Weights of a small transformer language model: 4 heads of 64.
Each number is 500 + 40 x the weight over its row's rms, rounded and kept within 0 to 999. Layers, rows and columns count from 0. Numbers have three digits each. The size before them is the row's rms in percent of the matrix's.

# layer 5 MLP up, 576x224, rms 0.0411, rows 292-333, columns 112-223
100:477459455417511488531521513521497555499483558525537474566479437515490543581510510511490498529537483527584469395469503454538522498542499442489498454422488607512438488514521534506479466555445449471482486531470458551553444442440510485531462533491530594515515475613478443533511532562489513486499434482503488507483514383518543484536427499553
094:451523419520494494487472564519494497570540558525485470544459548529445569502518475526507510556498495463544480446479504456464500505492464422501460470447526551439498540536444410475592519554544511515520529467533501482477536498496515440437527493503535490476502522546534540445524505523503499470475592554464483532486500446577478485512572470379
100:562472449525510571403550504454505487502524482529536536472511554471483543506528497550472492533509445441458500573460548463473450487460469462524496486538476426523497572456444531539558450518523546430511449555542501481515545447505454533598504564459516511509468438430495441542510511467486521593485532450541574502472517522473425479531438618537
100:534492517494512475570554530550565504562532420491488506527481520477553463511513555565458509517449537448503519536512491510469529509543517559482507460536531492476509524491504503536476508464477523515516476509537473596600446556544532469532497507426451464453487523459439565538514482498554450486482494510464453481497523496569456416541525550596
100:485563495550507476502453443436491594544500424453470539464506505434563466464498571495536551490520526511494483516551466435436507492471507511455576510512483525526541465511489435511507480513516575494510543446454495451482438509519477421523461513528533495429555501443419539516532546569520440498522456500534567405508502478473490383533453484465
099:503593498490565409502495554492534563520544492493454483538425533517549549647460473544551473577490506515519566581510469555496534539505459512498526528517524516474527488492470484531465487556551530491504500619500461464478493475584455511496540489548545512465585546559511500437458541528511576517386526489535551514489481484506533516480528504488
098:565389480563477537455433537493521457530511463526468542472503409513547495486485540451502479506469495504381508476456385522482535557471507544519484547493523500499421499466532487509438444474534527464548530474543455524469500469534542523500458457427478445441487395449522487451434563521578514495532518472540518557514537497479473430489524458559
101:492543541443480485539499457480441455461531504515510537533464519506519473485413515488577509487433519506516480431495474499504458516456546434439576488496521428461483534547471493486431444480536583541450458483566452454525520505477541550517548508598565551502536485503452427466461431462438424458490498455550471562497496573506523497515525534518
098:533524502469536450494552434462503573561507509471556406508515514466443511497526531493502501462528558506476545512466541470403464484525491476579467535513462504551529512539508458508512513486449523430511527498451528441488485553511486531501568498412488503463558470501546498590365474527470478547548497531517465450443468490605536510501558427566
103:558375500482535558481460462467518499537535470483565477481489476593467505435496489534493500500572490507484496401540558469499549528565527471491479491529480542534474551428491497549527567588475513466551489446457495443463550482489508527569475567546518526548447524531464520511548516483536520491507517517568569467490552479453477495471489444506
101:514440455518491553521491515534487564552490555453526512461454542540523467476500439516539434516520495477540539505522545468558524517454394513477437502505500426510488430496552475550489481500589537457487465547494472517508515482474580498446565504487461510573455447551477495517440526516519506558526570517432561467509520519524509562526426542503
107:530524456487465531547533491561519491468541472469455495478492446450556578558444441462461518528456479389479522483481530461497559485504470553524486458529509465424480550476499464550475485533499556469471523529551461566530556549465516464553471432531461526517530442522547496409448493465543456526408514465492495528520552492551493469471466524465
101:425541532525467535512528563422563519578545510477519507506440515486471514486499452519513528568499540514478508460489439568520547490511484496475466499560492480510512523554433517521458519480371495448490425414474532525471501448455556415429541501519505501526513543499492510498560469457477529510444528528419526503474508529521499454414522540563
099:534481468484525566534541455421482518485527536470409528521545480513510489482529452479516450463521407483548501532481496535507496469551465517484471472429462486495536527449470490508545396484497462547485525463440542546470534525563457545521439451516472519481426544496512441487526499496476460475493563517518548396462493443494507478524510509465
102:427491536518527487549481519586531520542519507477458525481533511488508511462508489531541467549401498504525509494466441562458523481580500463497443505493478499541457482429523544568446608496472477475502490496506502466503541485484473445547546470512471394475498520522515483574521536485551576549482494482523557551469541477462444455489530473514
097:536487485513508493530479535515503479469536548492485584502520501540519546523545536493490455478449523546472526518521540486508474499489540438505473518439516491489535535506481498501442530519437538499483506486507477559480451436609519507512559519419571497478581508639494491592545553557448525514495555502467542500458514427558491468418476502450
100:482471439494525542462520504482536478493463476484467439554494476566514512537511484457469533486534512483525439525518419499502478598515549524511529559582501443524517613458510470478456459533499497485506481471496558446506493497589486446451523503536526446492444524521532519457355565491414518484484509452585497412492573479506475550485550525495
098:496461541448446528505486475527518459471496547464528441481518469465497509417540481446522467530487510563509510410482542505581503448488504527456546539533473459393533531540592502495523434516476489544489512567435511467535463506556554491471444553512582481464432482538445515462486498570585542500476523503499476494498500549544479505447484536436
102:520460519486577486560478574461470484527505436478468483548561485451455475425562559473514446539524457483490474478558437512524544564490508481521518560522547488474530449565490478514527531421404469474462514528427497540525448479503545520471511483543508498487536529483488462531540477445482533472479448479487471462502524538430483442500492421438
104:528515456534527503534491607494512459494472521454471485509535555465435554444515468493553502519444427531510581520494424494495459556536533473581457424483522503532513505550538506475452511511444472550532476523480445508426552522477521524558488483498470515503502532598472497467547456559527584490500514509508529483432513538544503557479554455457
102:478530486467476557483547546480464568494461494462492489567536540488465466553540529448458473496517560467459493481501534546548501552574425513515499489583449536532511442435468557463542521475537503514547502502603453449479507448521551478483515476480421567446482527464413496494461497480504527506472455537544500555488532557484517519537452542465
096:479446521534472504479466488490520412523547401545503476538511523511470548493459510509409494529573450532512521538520483458528517451542507518514451520500527485556518498515461442469465504513528483543511482514439505448467556503591567448463470499496516499478556485500506410422438583493509486565501447417531467526545475451427514544555491469470
095:541567521490459454442471510541513517511532526488495535478497437446467487500456522538498536527526453476499456473541559490519509492472522525482594523503474550566539495510518487535574468473510454482507486473493540560526442493465501590519581561471462421523534474447472390436560463490448463473471465537492509482510507484453552448552525524433
103:509502529497573489464471417446461522532491505464402515506563448536491489484479582483509458560486472532490520564490490586550487500447498479467546524497502536533471438552501476479517565601530503494512489438539515522511518485497562498546499574525480578473471569463473536564597545533480529512474492582554417448545506464430541500478522495501
098:504542510536454503470549441466538477534468534543465511470521569441516468501625495484468476479591542481500550567514518498507514586492467394410461463549484559523429488550436509481436430483508454500498486516498535582551438475491490472481531506435419511522488476511471520441481461590480507481485464421500525493484495538509553525410472538544
100:523513518496521462517514487536572487489444504497526489468532538446536400514478452473483425475475437548482498508603448553503494615497490558499523498528438515433501537427456519533501438487473472424416512453585546468497520515516539504434577524518486430469500434532495460532535515541447500514504450533492480493468510463552537500541500466571
099:525444528472515508470501538567478481493542546471480508465419533504537510430555521473448440525558413504434487508488491473451506483503598551516513554543541504477467522477498490471482546503565513510483472479527515493516487414511500503475484518520474501480492532454440501420645521575486477494469545502495531482549500524529503491494478529495
105:522473459561509584508525477426436507458553495465473522497459507498516462476468554530525465404506475497454473487445437569503537563542523493491468518492539497499409582465460453563464522533514532537491532474509515484524491473530495494466531498514577486479510469527520475608594481552493524464504478413459422533495511501466566390492530499489
097:440478452559518540499533451575507457526492459457481540482504462522563506497537471516561498584521454508578410500468512526515478516441493509520442495528544522467468531475521446530471562620504532501480499491498423461487473491480510567486485524463529494424486517422481527542519447555474473467471523510477500488474497446490471535483490500574
092:547514544529532489529474449433493439487565534480539487475523421546536529479508480523462517540505428592416506458464545504483465495403512493473529481549491591514495514542525466564509588521422534459510560485458495558484513457533526458461507549442579475551510489583545460564530596485524542469510543516446542500528523493617511469515513536430
101:453455489445528485479479534466512462445451554569537434490556512458548491547498493451481513563525489436488488533478557522511492480411467520528430566587506572520560531574478458540484531534545446471505460492419455478558457557520507464515515527488503549456471458541491487478514477409510519522515500437471464459519554578449479536470497489485
099:502570487470437510533444478463485500493455525552528505490461479441563443493555547549559496525486459469477537467537448540498520551513547502433533437542526416472480492405461497535521571480492474466590500510482509480495534451500447461477499572521437612412521569494488481539499507510582487499532547555450478567502508449385513457527535486465
105:481481495552537569427486445508502524538526517498480481498502541494499407468460488495537538486489534512505529488504451542522468498511437491541529482546498499497496528513511417510506508532454516483525492471426553468472510522513491560483514429550544518520437472474525474497462481470443509465560405464532466472430552531437493525484399479475
096:474501497490515506504460490499485536544478535473501440534495468501468527554492482444526547524420535506454561607452532445486499486561538552512416505471510497481566448478510530507498547501531458518529488471599492582598499562500490476500542536478497477533551421467492551497494524457581554495478545491510501490532463479516483532540531542530
104:551507561424529537510465529574514480559558459485562461559496547461582607561510427518466512555484471519431530511505458483508542486438500506497521467447488583555548470508427572506451534546489538535493487526476494497461558506423511465555473458485507515545546469527484560527608471479495441546458512520504499541495451523515470535488455512470
097:466562527483514556529498445462512458575501478486516461523519496507535557456495466545466472449574537465528522510500486609538541517513490552488519536581503512436494541521538522504492481471484482477497529418482515497561486613552498501511426527493529547508466469495452441440516526498514519485507549402504457531507518511564464467531518450456
104:461554459486451479455501555541430608544549495486542452455538488470536537521559459461503460490449512504490528457520584538484511523458547502559475575507525511525476466479481520578520537599485518501494466534423471500527511514510500514477467499490500484472522470488516499509487536427522447559470418593467474525482521512521523500507498515456
098:505500468507481436514566446502493542482485509480495517499520428514505477486464456482486479537508540477516527499517530538490478586560398474520458503514509475411565488484480495496552556433447500550507478533458482438480497536472528471526493526515418455475514515490542483508481425566517478533519464438442529552523537488450536545502477535461
097:501561546513487511420448416494558520566538527583538518453472496510540499511480480560455473474513444442476482532516526422541504489516472513489417506499535488513525513558498526534471511546459569449511567501537383533532512486560459537518533447424521481541521511510490482491448541484519485530531445484569481470521485523527495501408503486475
097:469515547472482522473507448555533515437500405532398496444489480589453561447516553456542517470392502521522497501501451489509480567531574499533533538492510572587507512501491561468464491492520527472547500474519536471513464485508489468391532514437518521597474514515457499504487443515424472557486499510511507498502449497412495589519530456535
098:536509522532404521477431501523523537469458504545519520558474565524498585506550553532461404546450502487491526453482510575526517509491490469499473415399457496486524492408490574507489441511535489512541536520481533430519483424502452476567526508533516488447546534466487610511486495521566500502500519504481520483462537502514574505512427503504
097:522515485499502424484533469528510517462528508516449531422515511468511453464438491466540569561463543519508478521521548558513481564495440475543518533503471514433458539514559420507524510536434487509653476483484537451536479543490507482517505506498535534488424499473576536477407489517499512475484459465484517493494549447505582491493463526472
# layer 5 MLP down (transposed), 576x224, rms 0.0406, rows 292-333, columns 112-223
101:512424463396491445498527511503564555458516443470491488493503526516532499541509531538457446534552481489483555438466525442489497431500516494510510470565525531513483522448406526464536397501433498518490487574585507549472492463499492505512613480491515511481573471554466484499535519518511459488453525546525483511549496525475519502422404476407
095:483474452476459476469495493454547486552450545410490519512502495430498455491496465557503516495593549478437478476535439551471505460541479541478460536533514545634492519510504439522460497539517458505492466461471529575566445516514563446490475510490579510493476415585490543535502471457514469547560459469481533523556471452495532492477439514488
098:519548448511517531460469462501470508463476455435525547563428517496521438599359428630499486531561567479531467485401565502484540507533505586562484514512457482489515503464519535559434511520492401478457480513476499433454480467456493484500488502429500525491450495434542469576434479541489562522530487520530531507521569524491521564488538565512
100:473466444529440481548472532411493445472469463503515515496456459443483472453458461483534437480507415519495482487542551521490556539555493528510514537561460492575522537560483493514529499542459473488519538467517480452559465508506423532535426464492472625498498488533560489525585531433466451576450498504495554442466476524512494577509491549535
100:485551543541530452448493442455525557513474435442468523530486487529511525485491508380504533464418448462515490499542510531438572524490492397469502527488474478468503460483468471531443458416460544535458572520442492467593522494493530465433413477447554543532531534556459498504463505480471460482493510440621444448452487505508527430545498520465
099:478470480506553540488490492467500479474458526485501562475512528464435539455479455476520464526446468521555494456521535454458524435530549485528484565512503520563547494462511416546474511475482527575452539534539423447483539498505471487431518528452504446466508451519471550556460512509529439551481531538561533499509574504514490499483484573524
100:514485415559550412482462518447560497593524530548442456511494452527430543486519523524482523467440517507497463468478473450444569480483510427500533441502464475479484424479542571494446509494519516489511479560565520423600461477484446519459523527509499497465451516510485519514545515528617469505524500471465460536437528533474555534531439471473
101:512523475508566509502478485530485483445513497533501497516422480454472475502529491459422537523530457469542499483473539507475537513487465477507533460465503527441475572499503414520532562457424495470434474525480492492520462524516485562486536457539591482514504486510529460500421544535540481440596498430485511502502512527488480495488551587536
099:392522558533529460500423461645565450494430515584428469442551550502605504508525554466462532518529532547579471540505440531547523429566482427527551435535512518475525488489490424459493457443546538495460493520474540535490538491561481521508504505537510515509523507577521479471461484425485475403529471503545481531554440469503520482561498462560
105:525488558490464441498517484562437514460500479429520518442531541482523505484481548494554495502603570501550495514505522531448485557545518521456462406541499505539546534476488473548570538537437477568463491585558431513494516464498476524505472540465518479546426480476491490514485470562528551521509513454573465597479502503473473546496474496536
098:608489486493476435543442542515472521500532515529463417495530607511510540556508544474525507530458469506512515537534503498508550443499452554400470536478450440463516493548580557527574517489491487517450539544461462576471466478515426487520531497479512546522459493534465502518521517472494566521532465466554480603566521436379480483505525494471
103:480415460478485480488503488465525502501427571548497481423508423546600414506475552506494444452517461454510545463586485514492488465500497513507459442473488491467458499505459521586463508428510452547499479446467480486431460525467536389478485535491511536516540485529462521491504567477523491504531465508507469464490483472495491517581562464487
103:459482533556557493492522452509513501553517499464581520499479565480557584484491487538443501508542466537533461432517455490497492456553537501447498483523496511451539439456540495442429502520432543528447443430435496556528518460482521457445455443549533572520534473530487510475536470448487536452453505523517535443452564517476499467515501520573
102:397482516457500545466500505503516607476529551438500538527515435455467550445552490492521489417528514505505470504517433526494540474477584521511490547537456501441531518523468507475557505493504487536468573456568448573587512526535451516492468470489563482511516479455496581446481437473528453499487477479524474515473491600448498477417471505509
104:512447456472510445483480460484577546501501426490504547489511519491468490516519567514512467544521472508541457515562469517501562551568480526534596555481490568507463485445486542607462583541492516495442503517450413484527473511477504456483532555436504513553500561526566504555461477496497435469507473429527451475579529585513484492505494487488
100:520487474445595470431501508502485526509484449564507503419489447454508520534544502524560519475461490559522441440450557474438478470503486477475491472479516469455500540519441500607500518429517543599471521498512461475529563495419404454522555502520478497482485473599443493481499537511515447439507500450443498507466599461479485468490590507482
099:520480503525492476485509545459489478515463499491521561516477550505567526507450503484463451526513563542539561439556516441549529550539441516461556522470412508421494497512465475443560474489528451460493505550570483540472458514490556564484555537522521480569470518483542486428520472441480549447550517539440472536459518466552430510465488550518
096:512534520456471509522552564523447542468503492549507541398529546514533466529526536489512513430494460443472459525437504543576495488451509579535552557486438504497438546488488479426469488548514557434537580474521468459513493492465459523499523463588517493548493571488520445552493485487485497486450515544530512469524556519502463479486483560461
101:471519500483537457444451501530516536519512516470505536563480495468504509483512469448457517486550581410527555512514519489522522524524480499527494574513458465490517555482501537526551538436519492433492442519453473572525515478553519471554428529538483433498497552491437621486518511511452485528446546483541499559471530433552442485505521449469
102:503485537456499505526532496576471492442477491482461523448527472444462489488536535541441493501544579466514508523504501557472476548551543469507474417445477500493504487499387501456519451550505487553521516516582574458500452506490499489513467482482511517488447509523482412504503511499422430540501480505542479455555515518532546489471463493561
100:495517465472497471539454538561496478472551410424537471485524536486502461516520540561538503489509499535520453488492457550546442528505562548469503508516594423478458446465493574482578529467475492475506436540504470592451515517521621514571426435462401478520504563495504541524529452516526560523504570422594497457535450509439470516507487481560
096:417502527457502531445486509508504459536506442563487483459510525511485473475498504483440552528536438502521494518502424476496417507567530562518526490465507513499521524479492520483509475453487515557556496524509521546437527486495587490426567486486514491475539479495552464546462538593511432503485526426536532559491517467476483560488503561508
096:460523559514437549533460457510455445498522463464532476513528468517455472445520473548643496509477544485527451459515449456542530512481461486470497463481443508526509560572470476546506518446496512529423475566537542533508532507483539553480487459453514537596427428525459459468529546454466492516410488525525472484451531411484569509500454462506
102:487480510477491539542472497532510479464488596443521483489516588465592425501504521520448528462464501416499451499444499445460439464537528531498516473468471459456535480551456551486493480403521500522445502530467523583519535437484493520494480519493483531490455492529459575476528568494541502535569479462500489527489548483532542524480388454527
099:461502482485450459478428469486492507477473466482458460534504473566482515453503516498512494524514479530530546446475516449466542445481503469522464485544589454509545471531558530510478546509499450433496561530530521533460504512453469432478550487462474466426552521441465608515467487546526523532534504460375464446451429476501439543497521520533
102:457455403460479487493487465498468479504550485508484540454518486512503545504561582495482555464504436483489473497520456474488529433564488494500570491567560529480464475529511549413584533527472559523545524480437474456568510526542438570441507536561495487501520502570440498536529522480529533474472575510535511441495489488556470473484531533500
102:512544524527492519498424462489525505554510442400422530496437492466518503416556459497420524471427458433516507529530466505484527559490464528501496526532545526423501532534507462496457507467512516402496482547518522493531505527532529536535472480524480529530505549482486525473544539561495476466458440518552427468535456533496490510497455522535
102:475446470491563509494500470557518573460520545464453434456531441456480600505526486477527501533478504589454496526495541473505509537456526509501453568531415464492514508494498463501456446546559499570564539497575525581553523482524507476530577564492448533451488523484495474541420491511515485455538481509538450518560500489433458525502476428525
098:501494559493496495438557550440482448563516549554426512547513547459552488463452487413543548500548458535515495475497545452511480475497503500442487533458457501431477572581482516551456527511494427466543468483499516558443472511514526513509577444494498468435501499477538492450517489488480454475504513589438484575497505488536524432485478528468
093:535485517490466490454496466512503519535491481448491499488435510438478483433545505540474502510403554468452519511565519478490481474555428581501533496498549490524492483429536449533464491479514485490508523548520494464553499448439555442476476551534454503426503515487491496492532465456474432471459473487451505456553531524350542615490550448482
102:461477559524438476534543578483513546531534489470488484518475556440480462492517564507488521476525537505478520508549482554482487543539516482505559533598480456569504480449497512548509519544533518537460485502513538525524460467508607541566536499527509587486449538488509507527557532558471563492498457502449507389537533504495553563437553448537
100:516500489465494489545501523506486508486539476511509441488498546471568500551502499571501522480504533476467566487543556519445467481525489467479443539507566460481453502514463507346517484456445465537536492476500526536455477462513449517409537467500530531476547451410423582475468474547554498455619484528497472533482443490446527444509495509498
107:504466468465508520451499536470532456488493493489495542502445459488502557534513476503488454474489503469550505465535557515454460548533497587523518525540566456596521461542438486512500467482521512496572469488438403507470462533460579437423447466524530498540413512534563497501475489513571476465558437460542496580471589435534512511488496496477
099:500515461504532533562543544499435522462579492474471490483506519525510555414500462531583489545577465516537520470535537568521450471499552513445516494489507479473458471508426498643506537526454545528467481507492470450478490463489397476575482521485507440497516480505517505420457464507524456499519496499455532497529460505481440489478498450506
104:504509473493500525544481477521493503455523551475518562557516486485466547551496540506465464478535557498543504554425555495399504541558475561416423519511470548558510475502557543486470564489519511502479506445466511487588467487519477551486502513449501531539461512470606484514514521447493481535498445440483435490532485512538502478507511423474
100:537466454546513555532485455564512486539510512471502506513447448428428537525496480463643478426595513451488536524554537477515454479512468524485479519515498509524531561462554481533485493554444599589439551489515536452474548500500543495537518465517408485478598430495497414522398474549477512584481440535477511474524570507533532514465535559474
101:515504478456529485466556582555478461500500477539475463523556473499523499438536457559479479538484549500542523511435449544434468489464520481498507486486521470552449478485492465469506466497500561485456448459518471520585439456449511483447493436517435457476464490472465503509478514572522528522439443543467506477505488526525521446517524449494
096:466501518531538551529532499469437493527507542469483528512538491524532513518586469483427546520496389396469487539438482478539504511489519502407527539522525523436496559515436550571487533436436512436496496609518459506444470538477555436505512550441494557487479500490496482486435423536499555488501554543453568499542476544529504561490482480495
098:483450528502468481527490457582462507473512490483472459491499578479465518500468504576516453563464462539498465516497488484467524520489449570470535473464426424463454522499509487490497477537435464470547489512491446487522396501522528453551506508548468496515457470508543538489523459500482582413498529510505530514482537479487512459487475463469
098:550521553474596503473519489486511513499581445526528495578481489434456515487476481535459533446456497499549546532452558477467451480523455502512516492446556551486433435516558484501537457562559429472435534492424532522559508488512424477497449481540483497496567534515581563518500488501505516519510530507551466461456555498469535526464547513563
102:504475393537506531522516487505550489543482538523526491495505481556438531512528444535549544515466518525509523480491558502440604485556421551611525536455467555519539479458491493511492457545544446471542580418460438463533543493482485460535568409401582469528567534513521553504468474511557489449527542445463537553487438552479543508496500426532
099:471483480465525602472567513431551473472513518458444418572478406522389502465523426526489488480496517465454485571524482485465520420554453468544459489528517494561599520466473466558479499563492509505545514450500516483488488531516449498512468523472476521416470443491555510434484431539539525465476430505518544476561463556483488547484528446513
# layer 5 MLP gate, 576x224, rms 0.0443, rows 293-333, columns 112-223
093:480442522496420521592507466436536502520477470558468459509492502512439513463434509499547522496462485470534534487475498506449533580467483532495498471421493500459524507455436455489464452535477427533504442500493498553452475431561499435534411525518528487510504492476450527472507499476571441495520523466524451440515524525547554490526513507551
096:536462469485562461516526513503484464518559433524504497549557485483490482466492495461485482508533510497486522442568484519441499529587608473535466496467526505449507488535519491460519460488461421530506444463467565599467506495474456418439461404535496565421548495573495503445511521463525490460498474476501412573585459494524526565494565499523
096:510539435454529543500547500514462447517560460522478548469577517573500447536443478459589445527552496483489507509469506536481515541494502519448508457540530531510561512537483485465511437537556462496520479458475496520518509476555484486543529474471489545517486489410438470383488540524457433467507477486496490492494522525509601530434492479463
096:435530432504454526575562553533443487548500462575496535522527433478523527543445460544473484509536492535430505518526566472494517492472517433464502459489525467464593489517457519514473482499525494436457453578473515465468504516496541509522426495501441552431485488416554445523544477477517489469450587525476561507484537474515517486535533550482
098:552456458524595486488428467573572468582522484522411556525555555450456485576454468467485440518477482547537562456460531489439483507568441486526463408529500583499405507503503534492522541494482480523510554483523452480563523485508429527463537488422466540464514552467540579529527464521520492485536474569516556495460528514504574505498416545470
106:502548427443529514568507514469477501517542469517503498591543515497511495585507475503525438529479499463544476422567451485501514449545461473556431519457506625495578552511551538491484535560450571515463473528503497478544479456566461499515504431505520526496561498514490543443542497506567548460511531518429508515483567455461480553474522506467
104:506553527447544489488479448501525511558491492528474464517590507435537447521485510508477479495531503519472479525618544490462518532427514485526436528462519562465472475516467528526561452487509532534513488479447564513487462515545435461469490505419463550508511463508510490475458489594589506508433534458497488500447517456523572517551482498501
096:509415488553512465472478614512486505473470465476489503565441488537537476527450465445500496506476431513582498387496445419459543548462458471524464531438509453509426491451484501478508493529575517499523596527504531526515510453498463502524462432484415503504511515517499504540547496536549505481516496532509463555521540497521492472413526462453
106:476510449448504514521502482493493509446493547484585459458532471471528567501477443558440461485477568444519507453513585466467530489494577587488504523483500464469446529478479517551533453511437494509445502614401504514467528500538495494548473529421440513474464485473465500556562463547554467484437454482460462430512551511446460578458547565542
098:543455479487487483517521492486449475500493507519473472480515452470503499608456465446521542573401468485497518505520498490531539487511471482510549529511482565513539574514568561541541563479553458551493424533473460492497462500491471477482530426513482542496531488485480464539594486487451526472478403395453479527483518470539536519547500473421
099:529444436467458524474602448468502524448479531518486431430593430536541486536451483541509472458515488484498506521529452504480509460529509483520467525484477520467422593496544478483510526520510473539497464451445523472506480487502450435448468537509489563503497515463408510529441535473533491446536440495518447446551523470529518560593545451526
105:464555408494510531578493485510541408513458553510504494557503472518509483464427483479463479464502536474492537536412503514507556413454517497491523483499450523453504540498430517487574487470512435543469382532479478438548539472495451444498474457523471530511490504449541546528556592518459506438495510553485455526489558501428535452535498491490
103:494490505450550452532542575470495532425566509490540455468491530515532485456459493509490443470492494529511526511473459504516541468428528500446505557476486441527541485411495537521536522451469497537478486503596506470545457489472478510470477471391508566483521429455484599442466495483538501452528501488506485464561512509399503533528466473515
104:561510408436491496474484457484551501495518464554483537427506468496539443510514510484487501491505550522485501521513555444456572547572461502564515585515555579443482544484423449497478538452497487515478483466462477469552505494490473427517508587505564507567461443575475542489454472493460426458536461492554476471499532534493512528494502489543
097:529470479437559491408589435473485492457529504498503465463495460451467543565586503512488506481490507460501506381428459459447534527491435486531502492477497472550482523482441510507522472526511432513488503538541500519434546509492526430507486515546469565513438552485514567485547463462496487453492518545460480439486504480547549498482564524466
101:497563517491504431526543484488450442506544502585538511470530467488525545509468483566427436443485571515448455463500566485492536495495525455600457518541506432536545474434459500494470513458478446496457418511521504533564502489438449514480597485506571443474565444479453466496498495490456531518546451491488514551481474489504587539493549498394
097:530529454528525508441476563496450525405480519443518455528499495555505516530454482528468439464473423558495442472562518542494546478516479459530503525506482433429476492482470523459411415423455463534479465528514497408456531504459476456582527526512495474509461524501545542583482425464536484453560549470512541516560519441438535516525475469481
099:528561465418573534539474465505475522507490491460482491458519479458547513508526509485521471560457467589434572489492494506515552507425484571452593453533583551435464501474463537541626491509509487550510522524442530428502493547515544512488516521436478468546472476530497519505446500532631469480506525503444478565549451466519562566509466566502
102:574540485468498433541514476530478528463539545395523556526537527422511557597430474463540426462478418483490514501488493485484534462497446474514494486457501506591500522531507501508573498448481466464511474482455482556532560500459489530474578505466422502468495469544535467537508531526520510520469517512558617441465496455451501493486515540510
105:494476528501495420441478425492588479493495379578496490463467479460492576493510471520504488517521516513477512414468506454486523526491479530496572480509449509487486462438507528510616435499437526533482527510519486521425542539561522468529490484561505492467535488521465543512477475453489512564559489509528456487516555505492538534508531496423
098:494517493553449490476547531521550439518475397549483515506482519467514516515524473505458498479521428498485514531496522542568582468464459414487540566463506463476501528464520457561458498440490435467470588519492499539497506496514495539554471513492424461567463472511544524510461510509520500570447550503508543486505565497462574523549518524508
104:520507454467448416500555459561458520532475454516472542494495485510472487459427511510453448564454508503556520527510489491508513502517451556459549454447467457530498456429519443515529515540507500516433460489446453484551475435481445471483492485544468563512490499547538483515446539463437470482584512447548527490569528507518496450482398517499
102:537513495423572512527561526569546521484513465466489517462553504444509607468465473573524502468433464493492464530551475509513556535473459448486448608566470582436412493564511469513465509446524562512478515492480484495493490509506485430487520507503456521516456551494524551519540428539490502455482509465449493538568531457465524586529567535456
097:529444487471513541505506514460497467494413567489519429476531543466487453547498520492465501475456478505534556508462503499471481506481566593506421482493467445480547622532460543440471455453496476577487577544534437442499559501439426471569521434517488516504529455469502497448538474504478519554504445459487533473494543523455494488523471501489
100:484521444406469525455484482456495488471462481456515522465511485446532539496566535420507479451530531463500506479604438470476514450469488482527540488559466478471498485470514451446497418490502482544528545503518489500496496483554463490502507542474437562449506497431481544538462526518542519496531502579534461473573509516467516486458490526547
102:543551512492403450506532495525486522458471527493483481547535409550554547518498480611528485559473487424539481440496516498495559523480405414526503505493499448470557474447418518535489508465531426488475420523446486552486468414432429478493527503501523446520461540466521484544466445529468511495517505498441455487501452468518573480574469500497
101:467491437480515468490523524578573487440478437519508524494564521606506573442501570512582391569487501521551473517447488511527510527453468446535491417540416471527458530468505485464448504561417581522494548441511459561543446513477495499480588550540452459481488457451500528489439448490516554532555454528491507496452569455492498539522570501498
100:533473502471440510513529555507612489481440460495451521602521485564515552502504517474508463494555474507508574473531483547501502470462560488586527531446472485501495477520429456519531555487517480504465529484543513466457539518518518473536562523484511444491552521481439515519518524434557584514463446483539449510428504496493490499550476485529
097:535513386530570501556435509472554488439510520545480530506539463472513498546453418540554464555443473457550512519468483471502471544504567524490472470406510541464489576527465541446501486473402460538463474547500601460446503497528502496535521468485516549511500450521440496427529463534505520478497500595467481495456548505561432470482557471494
100:570514483467512500529499551478467502437528492522466409479511476473457476564552499477534513465451484473546555505483540463410518494485576477450500555426502496491577513527504432503442430505499468478516500514517472437526561498533436531596588373545439510509546520517612506511530452556534463454477480507514483484553519519486490500516499463492
102:473493472460544450568549511493561458482509474556479484491543454456565528574408444532454494454527441478558507477493537499460515485516472492439471544469500475511481489509526444463455515542429491522414489455448489537476405559430435479537536505508520515437450465516522485525471536402469467547547539514459500558459501504481517513485502486499
107:526491424491522565497522498509466498457506503489460482546634487536508445426467542457540483559511518544409520500498504508474546452509451552534554467502465484485492577451513465490502430540486456498502498461529541515444527485534441486487484503515502552441560506497431451463509457492456522448471562544520452479519579576410507500534512518528
099:480527495534496521498478526535411465422469548539518503547439453508536490481517497512479523512468466526478522531526550494490588526437480507497545502496532506496465462550461550495531440464503507490408428498533478501477492405444495507487441550498529541493481478451506513517470573471462515530552451465552443547530476417447477533558436456522
103:458536522424564396449498454589499596509451487608538493517474454509494539424554412473495493543506472511482583436514519520437536557456468448517511466489499508504529548412547494527492489501578491435538468510525528533523456486504444488452565435528468494490423515515508562531502450514528463543493507493492533453522564563458476566412461527461
101:570478503494474524480495491487481561472486512481542482508510508530448442507576484521512447508487523507488572471566456517470549502435498503510520517567553528449506539557495490508465511546517425502426452476501520439494498530472447582524510550443489453483552444532472502533554476505513534507513457478573491476515515486469565528525498489490
099:507513468442563464546509538537525537501472483527463483483518514417554527512442438512496503443516501453509477432449505521480513503490558479487536487510497550514542524526502491510592465502540506515470475493506506515507453502480438610610520531568492416534486534426502484482440454478584554504487489405460487503425539464411550445594456543501
095:535490504445476479425475488465466445510498460506558512492540478446535471435502514486465508560556500457502496528478492544449525484487537462483547519553511501498459465446433481557467445522452556501482503573448420439545456488532452463548547522529456477542575503468539463484502423522515497483503535522506507400486540480539505528592469479515
102:489466456476505479512526456563510500495493439460530511492491475431462499514464459458533603514430510443566514469453574411465543482498460492487533488471490382518484504456566506534479516533505511562494417487495562436462517460502481420494482460562503534461445455446518512563458460448522480464487457499483515524488550494505463528529538491467
096:531460421471412514476493499502503524510515509483560483501504503485482543476545562497464486551417519457533451456533512487509534492483503479504558532586443500525423454465444517470454496441459463506517487573412422453415520525506500460557421465508543523502451571477519397555478498446550538519579488479531523528518548504489453490569472445453
097:520504462511516553467562445528495481515488560513462499490514457506456622502544468481549521493491550512520502502527489453512564516529406558620501521524551559517511520484546409510498472498443466482469498479555484564564509489506444504524538463485523447496573547485479479448502508457505449459457506469502502499553498557498510540480547496498
102:499480483434475498505497476511465467513539512506487513587532476438470540531459463473406512560470466519540494458452547511525527458462561537499525487424561502466475548542509514527493535539517598503516487469569485537502503513550465550579541514507471522540493479497495586569556503492463477444499487534490498418570526491487545383507475525497